config.yaml
n_head: 7
activation: "geglu"
norm_place: "peri"
norm_eps: 1e-05
positions: "rope"
qk_norm: false
tie_embeddings: true
parallel_block: false
extras: ["capped logits"]
init_std_up: 0.0146
init_std_down: 0.00216
schedule: "wsd"
decay_fraction: 0.918
doc_mask: true
Each number is 128 + 24 x the weight over the matrix's rms, rounded and kept within 0 to 255. Layers, rows and columns count from 0. Numbers have three digits each.

# layer 11 MLP gate, 640x448, rms 0.0171, rows 152-180, columns 0-223
112177146119101078116166160169100133093074135141116126090131122087129160127123099138163135095110131118089125124147118093155103129149132138117137142123105164171098122157172116129122098130164196111108123116146152102120136142109171132133127128148124128126090094118103099133126151160132158138135132121198110145114127157156127119121178123100081102140184121134121134118121128163151188087133137139133127145135149104093116094134122122161125137109158135136118104117169119161182114094124115121108179168144142147178122145104115154131156116105137111155160110119134161107134089120120137089141126096124131112080130112130072100081137183117134168118141160140145140140066166126107109115088
155142149126102129119117120116137133122108127146162132167117123116123120110127130113150149106151139130112095140133141116126102096146146092108151099120120136127072160150148115145119104168114128060114103113076120129118106132125115137176112110109109120148108184101149100118140102153169093125148125169169150140137151121071112119133129153112131154131157110116094147122128058153115108170111123121144107150103125134087138093134147099109137096116132179155067193136114128090165140124146117125127136105098145129090133134151100125152175124091095097125126117133112118144173123118145112109128128105135167098155167109111103131130152148105096134123131134138098120120116131158123062136122
104108118123097121135157139123082110129181131156133097144124081118132148110120151103157136156115125151120094117148110126090130146163100102153100129152133120157116125148137085131087158125115119104146086118162149134150118108129121104128187113094074110129124132088150096103124136188164124127137161107176125125141139129122136129121146134114160106123139085167115177146112099122116129121163093133097100154121127148096104130154128135183103146198140146170130115144129078119100088128089151144129124146162116121130148131134160177147126131156107148083121132084137148113109125153158143110172138138158154108109108159174114121136102174125111124160132140095104128113132134099108105131121
135134126112141140125131138130139103148122122150126137113131145149080124115136154144157127108121141076112097142141136149136154151101165116134149132130122105136091138126143131118084173134108122128131112110136140087152112108104127133136140122186167140103171135077143127145140190133139168088147126127121149133089165112135174151137096119142103135087105126110133123146141154133134112135152135107126145100098103127170094129165150060132142090133149054138083187136071113092139105155113101157127131115125135155145132112082128107106141120167102119169153130087099171092124131131134173158134148124096113079153132138171153153115139171145129139118130122128118142109134098100110135131146
185150121121139138143120085097120096140162147178122083132108089169095114129121127128137135116175120151141151166140149139070144121100149136089135115141118132139132117154144125110142142157145112120129144110136123164148084126104146146144154161161079146153102134159101123112129147114137101152148110090115130115106100147136149158136139185174108142163082105115139137109125049105106173071134140132172101117155107120106076113124132086159115100121120108124128134150095134087087163082124114147087102158123144146120161152116136174085134148129172115085103155126113173124105147124095108094137121130125162135127124125125160152074106136123096178134148153130143163156102116090138117118129
154143086142095158137137113132139148122144168117153110164124091108123121124144200126160152112139134119165121150117130150133175122080199148140123141109106129141120173121151132093137106112135103106147156131135111097128125124113186154115174135147153082091164133195071110141092096136124142096076131137131145127124111128130147100142164160136136176141165143112122104117139114130131115120121137099132143132126102146137182120104080136175130122073111129106103158100149150138104168104124125139127106132128113135122094103146097101121142124089127117112153190088108107119111116146113114081133114103093110136143157160139182178146130103093127184160154123106128107153101146149120130113162
160175131156123153122080158136125118132119132118127125105090137161106118158161140128143106145111112136117133136154115114093129150140127147138155167098075136119117160148182151089172109095128135092108101089136147125078125093109102165136179135156119145126137151087176133136101117145132090166126137138110129101073110155147132132110140142176108140109147118151131104127136104137133147162133120161137120139126130123136104104083132139124117114134138142120131121129144115132127155155129161144126109085125094176148109096085146149083105161102082140107132140121135205117124140150118105108121130127111128097051144100127159149144147154080128129101141148131120114145167117145138131086069
174128116134126084103143146136163174092119150119121160124088148094151133116133116102176092110125085145110100108095132130132107140090166103087138145118110042151130067100094188132164134176134143107157129132107139136133145120134124103121162140109109114138110103125117193160132095143116099083122121102153146126139142100157135100108126132173136162182153138142179093177106124139111151107115110129130125132135122156076153126130173151113115145112120128154107108102122102143119124150146136159129130099133113164159143151124101153156151176092139164145125155160180150083112155173158157120137117125135081164127139155101120091172116157149099123168127154175167115100071116154161148090117
138120137138127120127103161136087122164131135107111157114156150088139128168134117120112077147107123097137101082174132144147130140134112104129116185150113146126141138164098180133136104139102166121147120110113139128154142116130082109137121143126108127124138139132105086128121128119136114151146127167169128092093119120110127073097075127120148153109125134077121089124127132154153113133143130116148165117156084138097116156132054103128139129116141111166128140099137121121122140113160090135098111109141154159124123162136168121125128140142147149079136131163158124184172154121110120133152137107117145155165133127114115149131096137117125119104137140110136111128118117107166113097149
172141145121148107100123117182124142140103178114117093120095167136109173112158089128120121103124125107143148110088137143111135159161164130087125130150132143148105132163120139145134140117128139100134137094172116122144132100115146089097136104124133069146102113087122109145138194174139155126112109121136104113120115116158090149112115124141133157154132123148086145125129149147140135133195101102164134101141125149127140128101116114095151130153162139142104150143100147150165160120135124112155133123139150127141127131152132183134110117119121112121104127125116119104115144109106113117119119119103129142102148076155135112110102181123156107151118125161126134132145116118105093101091
118129110108129104153122104142119142140135123124129157157150096057128140155118133071129076154119165130137117128154141160125146134123123102138178137149166100087126137138121125147120160103123144116121138137118118158149135130091136076140167118133148142158096146137090093104132143117117180148138135141181139132159100082138133119120149126111064142162113176139155100156158100154129095163128125101120118162168109163123154153124135110163162147125085149107105123105116106103148152140142119150131126110159142116120143149137130162094074098121136110124137091127129149114172109121144112133136158126110113118150134142116095111094089143174122159118126123164140153114123115124114109152120
118132133137109145131132126141106110125135134152153109115097109149170141127096144153099117161105142130129100151149149135115138115107143128203099149106093151094119157124131136107094128106107145160117113110136151151100142093112119117151160137123144126132096097149094107150109134135135125136107125148129138143119077137116161095071139091134132146145133106063148135118117099142112132146115130137098175134126099122123099168137083144151168098143083150104098119118113140156135142131110103132125152144133147146121142150094136144118144127151140101154114137068117128155114096127136083075080135121150150125124148143133127127145134118147124127117168206114118088130122154105122114146131
093139114108065126126139094119115109114109134141117105147134133109184146130095105088108106154135092114093157108114152106113169151108131106133113049154117141125165181151085147118110138111124119139148157114153132117145175118073120152155106120172136143117084139097118114114141150151092119128113133124132169160171122157112137163069096099124101157120108094132139135193146128121115137129104139142126131101126125135134110138152131178110092113182166162093115171130131153125128113102170111147102139113105153138096087136144113127160107120142091174112110129150124123114105162141133152126165130088155168104139145109087149129140140149111091124155131112141170109108136107108124087086128
072131107160114137112112112114100127121147140143146150166103098152169137120123145126120112149086112173116085149124122130090101109110157154166133108142140154092133189122112122116106095095154136150114095134158151119185088116101132144136129125127103120118165105114077137111121114121158149111112133107144112140118158129117148159084128145141135122192118103146143171128152117116124083119176131152126107110127108138133119174119125185116127126124099117109126110108113142184178110146117086161137159092109121149123155154115168139142133107146113095129098167161118165141101134140169141109153099141145104114105111146113113077134149122115156096077113161152095092121108117144120083127125
117111114092138148129129175079149098152207098067114124177159133149104172176113128109138179160167138099106174071084131132106132092111158066164112188126154133106139122119100097171119176140153106113143163097086162125121113117119177122148158134156101113120158114147122154166155123158116123157107112158170148151096150119138146072161074153105119098135116088120145102158090120119142158128138130116136118115113120172120122083155100164126154134119094141122089116099189105146114097095111170125078083087135116153133151129099113139102160110127138161149082142126133129158101148140095110165140088122118094100132097139112120116192109104103111162103125140131133140136097108067135125114136
161154185123085105142160167166105080160153136118151099134116104103134115144123099085124135125117153140107104100132118137104123126145131151163143142083094099136181069144180136103184150121126166156109100151131147165125137125139072132150123079148127151126120153125129126155176145120126174116125143151168109139141150140104133131100158106118114137151102131147148149113116135142108156165132115158135120121126061120106123126098130111152115094138115081104108123154147126125129165149156167128080155116098121143124154122088139128136094153161130133120130099125174152085146177117120116113150136153153123178107182168149141102128138140133113128094133174174123176135118094104131135128155
129139081125147120117095137147115119130116138163120109156149185153150127156108085139127117124138126151078190145097109148099136122123119076117122122138154118132109138084140104123160092104116132092088119132126143169146162113131120139122149092103120152129099147172143156156150133143151139133150085138167125125133161151149170094102124110157091143095124091151121145137151131124129104110174181079129115165111119170110129109132126136139125101058110117124116125076132090126123094144103153134152150127158128126103125104138165144146171148093113124128118131145118126116114141122164095100164087086115126177130121138138123115142187124142100122098130150072078136106129109097117131124145
127118168155123131086130123081140160150131127108109103155092124138117081111143164118143104176084124106111115155163149113127113192119129108105094086151130162109157168119131105104083112119106081125148128135145156153144119130142110158164098129146118115090111084137129140175104155122119108108157140098110086113115139155124097153142133133151110133114106134145107104150067113135129092173116145127158165100158088160141113170110119118137120133133118139115154085137116147129092137133140089096149114129138115118127118130130128190135144152144148093122133154079121119144137119103082157082093145122117126099109085109105137132153143118094149130137130102090150153092158062123122118072155
128103136100136122110092105116138173124152127174104122145137104120109118167129110132099171102114157101143132141098112149107149115191189109120132150144090091101138126100117146130148119134142125120155174162135170072068154121171152131077159084135130098136138146187144134117130132169098115132161139157157114159140099138084139141146148165165109166106137121090104127136093159122137160119114152129138125153157110146130124151147099144146122132130099146103113126133132097126113151102153105179122121124123185140137164116156128142130125132137130137137118131143113153145121128138134107146138100172045118166128127141115160129141092124138173124116153128110124141106129089100125126113147
140137139188132070116132122126130129157208127146139152122127120108112114122163140117146108116152142137141112158187115132097170123098135116148160159087117094092108098110114137157104126155184141106123109141151082184103094151148122117107133102129059106099161165127162160150129151100108171097101114141123135150102153175130156092174102162114083140139139150140138107107112144108096131096137127111167144141137101113140074141154143113159148117125138146144126154094100149137129108120121163104117131128113096148059157131126135122119168136079150132124096127168120139131162118141182108162134150129178111122139079118131120113126117120121153156145150135103121141140146113168116141130130
151159142137162156133132121157146100100151120064135122127104125137142129150181100133149097138101159102140174158118162101113129115114118136120150111161128108138142111137127116102103117098137153081092120141149106186116153116135139111120180123111037102178140169120142146104132145147055126058128156151133122114144124157129107108113121193108126136110142110107189145146101115145135125152132161136152118123080162125149128142146110125142104076144105106149128173141154142112158127115120124128117159136126145124172076131175096144095100176153151157118148082159105147092119105124105160139125128129147125121108067144132165134145144140115115154148120148110128126072127117123159126133141
117117153126176149130097091117136109147131136168152161137106100113140155181107143138116138102115184168157120148123122124147117134130116118148142132132147101137075156129127094128148073135131126103139151143095122096118166155115110137138102100130118135105145164114122109173110108202160098122112106162171112133160113130139148092100149106112096147141103125110121145137119107143086124158147148085102119185124085151122115089126112117140118174122154131130108131114095138081153106120106132136123085108142115136154137115083124127158116115089180152143135125168109134124148160086133164139139147101126179103146107152113103165140153129128106143103150141129103109114131141172162157125149
123180110136077142090128161120103144147111126134146157121093135140111127124128121148152121159132109139134158146165107170127130097129124139143150135167097092111096143097133135107121151117152128113107160108107131151120139122132099172144170131123130133094120146159125142126165138101165085143143114126157073115145127106101134090096126120095141150147135134141114174137168115130059147135151171136124139134097130102104155158117130130071115102118120122171075148129127096109124109166152155166179124112115151112096164109095118092114155119080120102098138152114096143105119119129114109133146112125125150154105108113156129140147130157118141177125133171105057116112109116114112129154157
139173178079124074144077099146118151116134137159114093073110127131113105108134117129137139153114156127166133134122107138122107129124150120124179136174123117110172106140097124045103152105141103153125123121093133179117088112086157111127146137124081127129114108150109116165153173104159153184153134153130141108119126108106145122112137161095125128124125146084144075149149085142128136118130160117136111117157122089091110163127090111129154137104165111126100158104112128099132158137138167141122148118131128125113121162125134101140122121141106145103155127084184145135122147101132133117165185118094096112152117128165109129135145129146120121113104131103139116117124145072137118127121
120093135145150110140158135117171085159114120118105124159159155085117165163126122143145131133149184133178116098138082086142144137121126137140148091132121115132116102132115142148136124145079126092091139132083124174099145092144135126155116132174079145096098161134055110123132117140124177105144089116090129151113136135116140118114134115105146162132156136143141137106172125111067165130087156116113128142179140153141109118080141116166152116094133134107136124106124160152136117212169108119129120126104145121133090158097200120137138158130130123134105072107126134135125115112136087093140083112130075099103072115123117135116142117154122086115085137110164146119140158106100129124137
127118140108119139106122148139104150111166117054165108102179148114162110128116163136153157136164111122107140116112110124119155113127128174088083125115129124150103140107109140102150087118125119149136145192146139137136161158103112145123138067084142126129163145132108037107141096120095157085101139129135086115095138136164136075104136098167107152162096083151132136092166146130123147137134142106107218122115155168148135112086140123113157144124140150126116136131169121141099125131084133154144159136115090072106156142105121112146106135105129138098152121128142137093091154111129128111134169109172099098143152103129098094139107104102091110137134110080121194123115142131135118149150
106157102090108160094126107106140135104103138075150154068129105138162113112138127098135194176084144127126158120127110094134168152128123134144140161193120128123153133143087181098126127158149134135096133068151109176151128095132135164156140110139123139144123161151127131162114132116170104082105152126107129119170118134126130116122130142117108164111109157100144134103123117139106101116135135142131111079095076113108124156106125154092128129096112089065061175173115101169166101124120054136146156129098134118171098140171090126112115121095139120142115145129133116109097078135137161136111139133118117113129118144128162131130117160144121134125114155141121097104079089087142146109166
132127119133156126140129106177161128141161111122145147106116103137149124150206170141103115137123134093121160118096109105120135151101121160140151165116138149085161127155131092159128139145096087116147103123139157121102149117088144178104132133162163095126159138112091114147105113115139091138137107142109129122141143140130123140125102136115139129143103131134106175170106141145120113084091107073163123151133106114159099145168114126130088149128148125108134141132134146154137105100130137184143129127112129125117174161134114151104110115158120123173150152130174108132174134124147122153139089150097142098129119172095135104121110141137126123169149140151135116122116147096113113144184
109120121125182151157123094154129155113109128095113153129101135126154132122152163131110165138151121147140123138128097135091120116141133158161162142154117144084099145149147182139115154123122110116112118124119116152084106121095104095148137129077132115145136133145089145111113108132156113172155151086170115127093116131104118163116155096171148142107123122127127153130134116125139158126111114130121144093123147147156141112116113131120110111181087136141106165109134153124133112154123135100136134113137154140142151129153135098172179089138139144121121134127145112132137105132112179137116113153100161125123156167106128113125156116144151099154120169126110101133125151156133132143111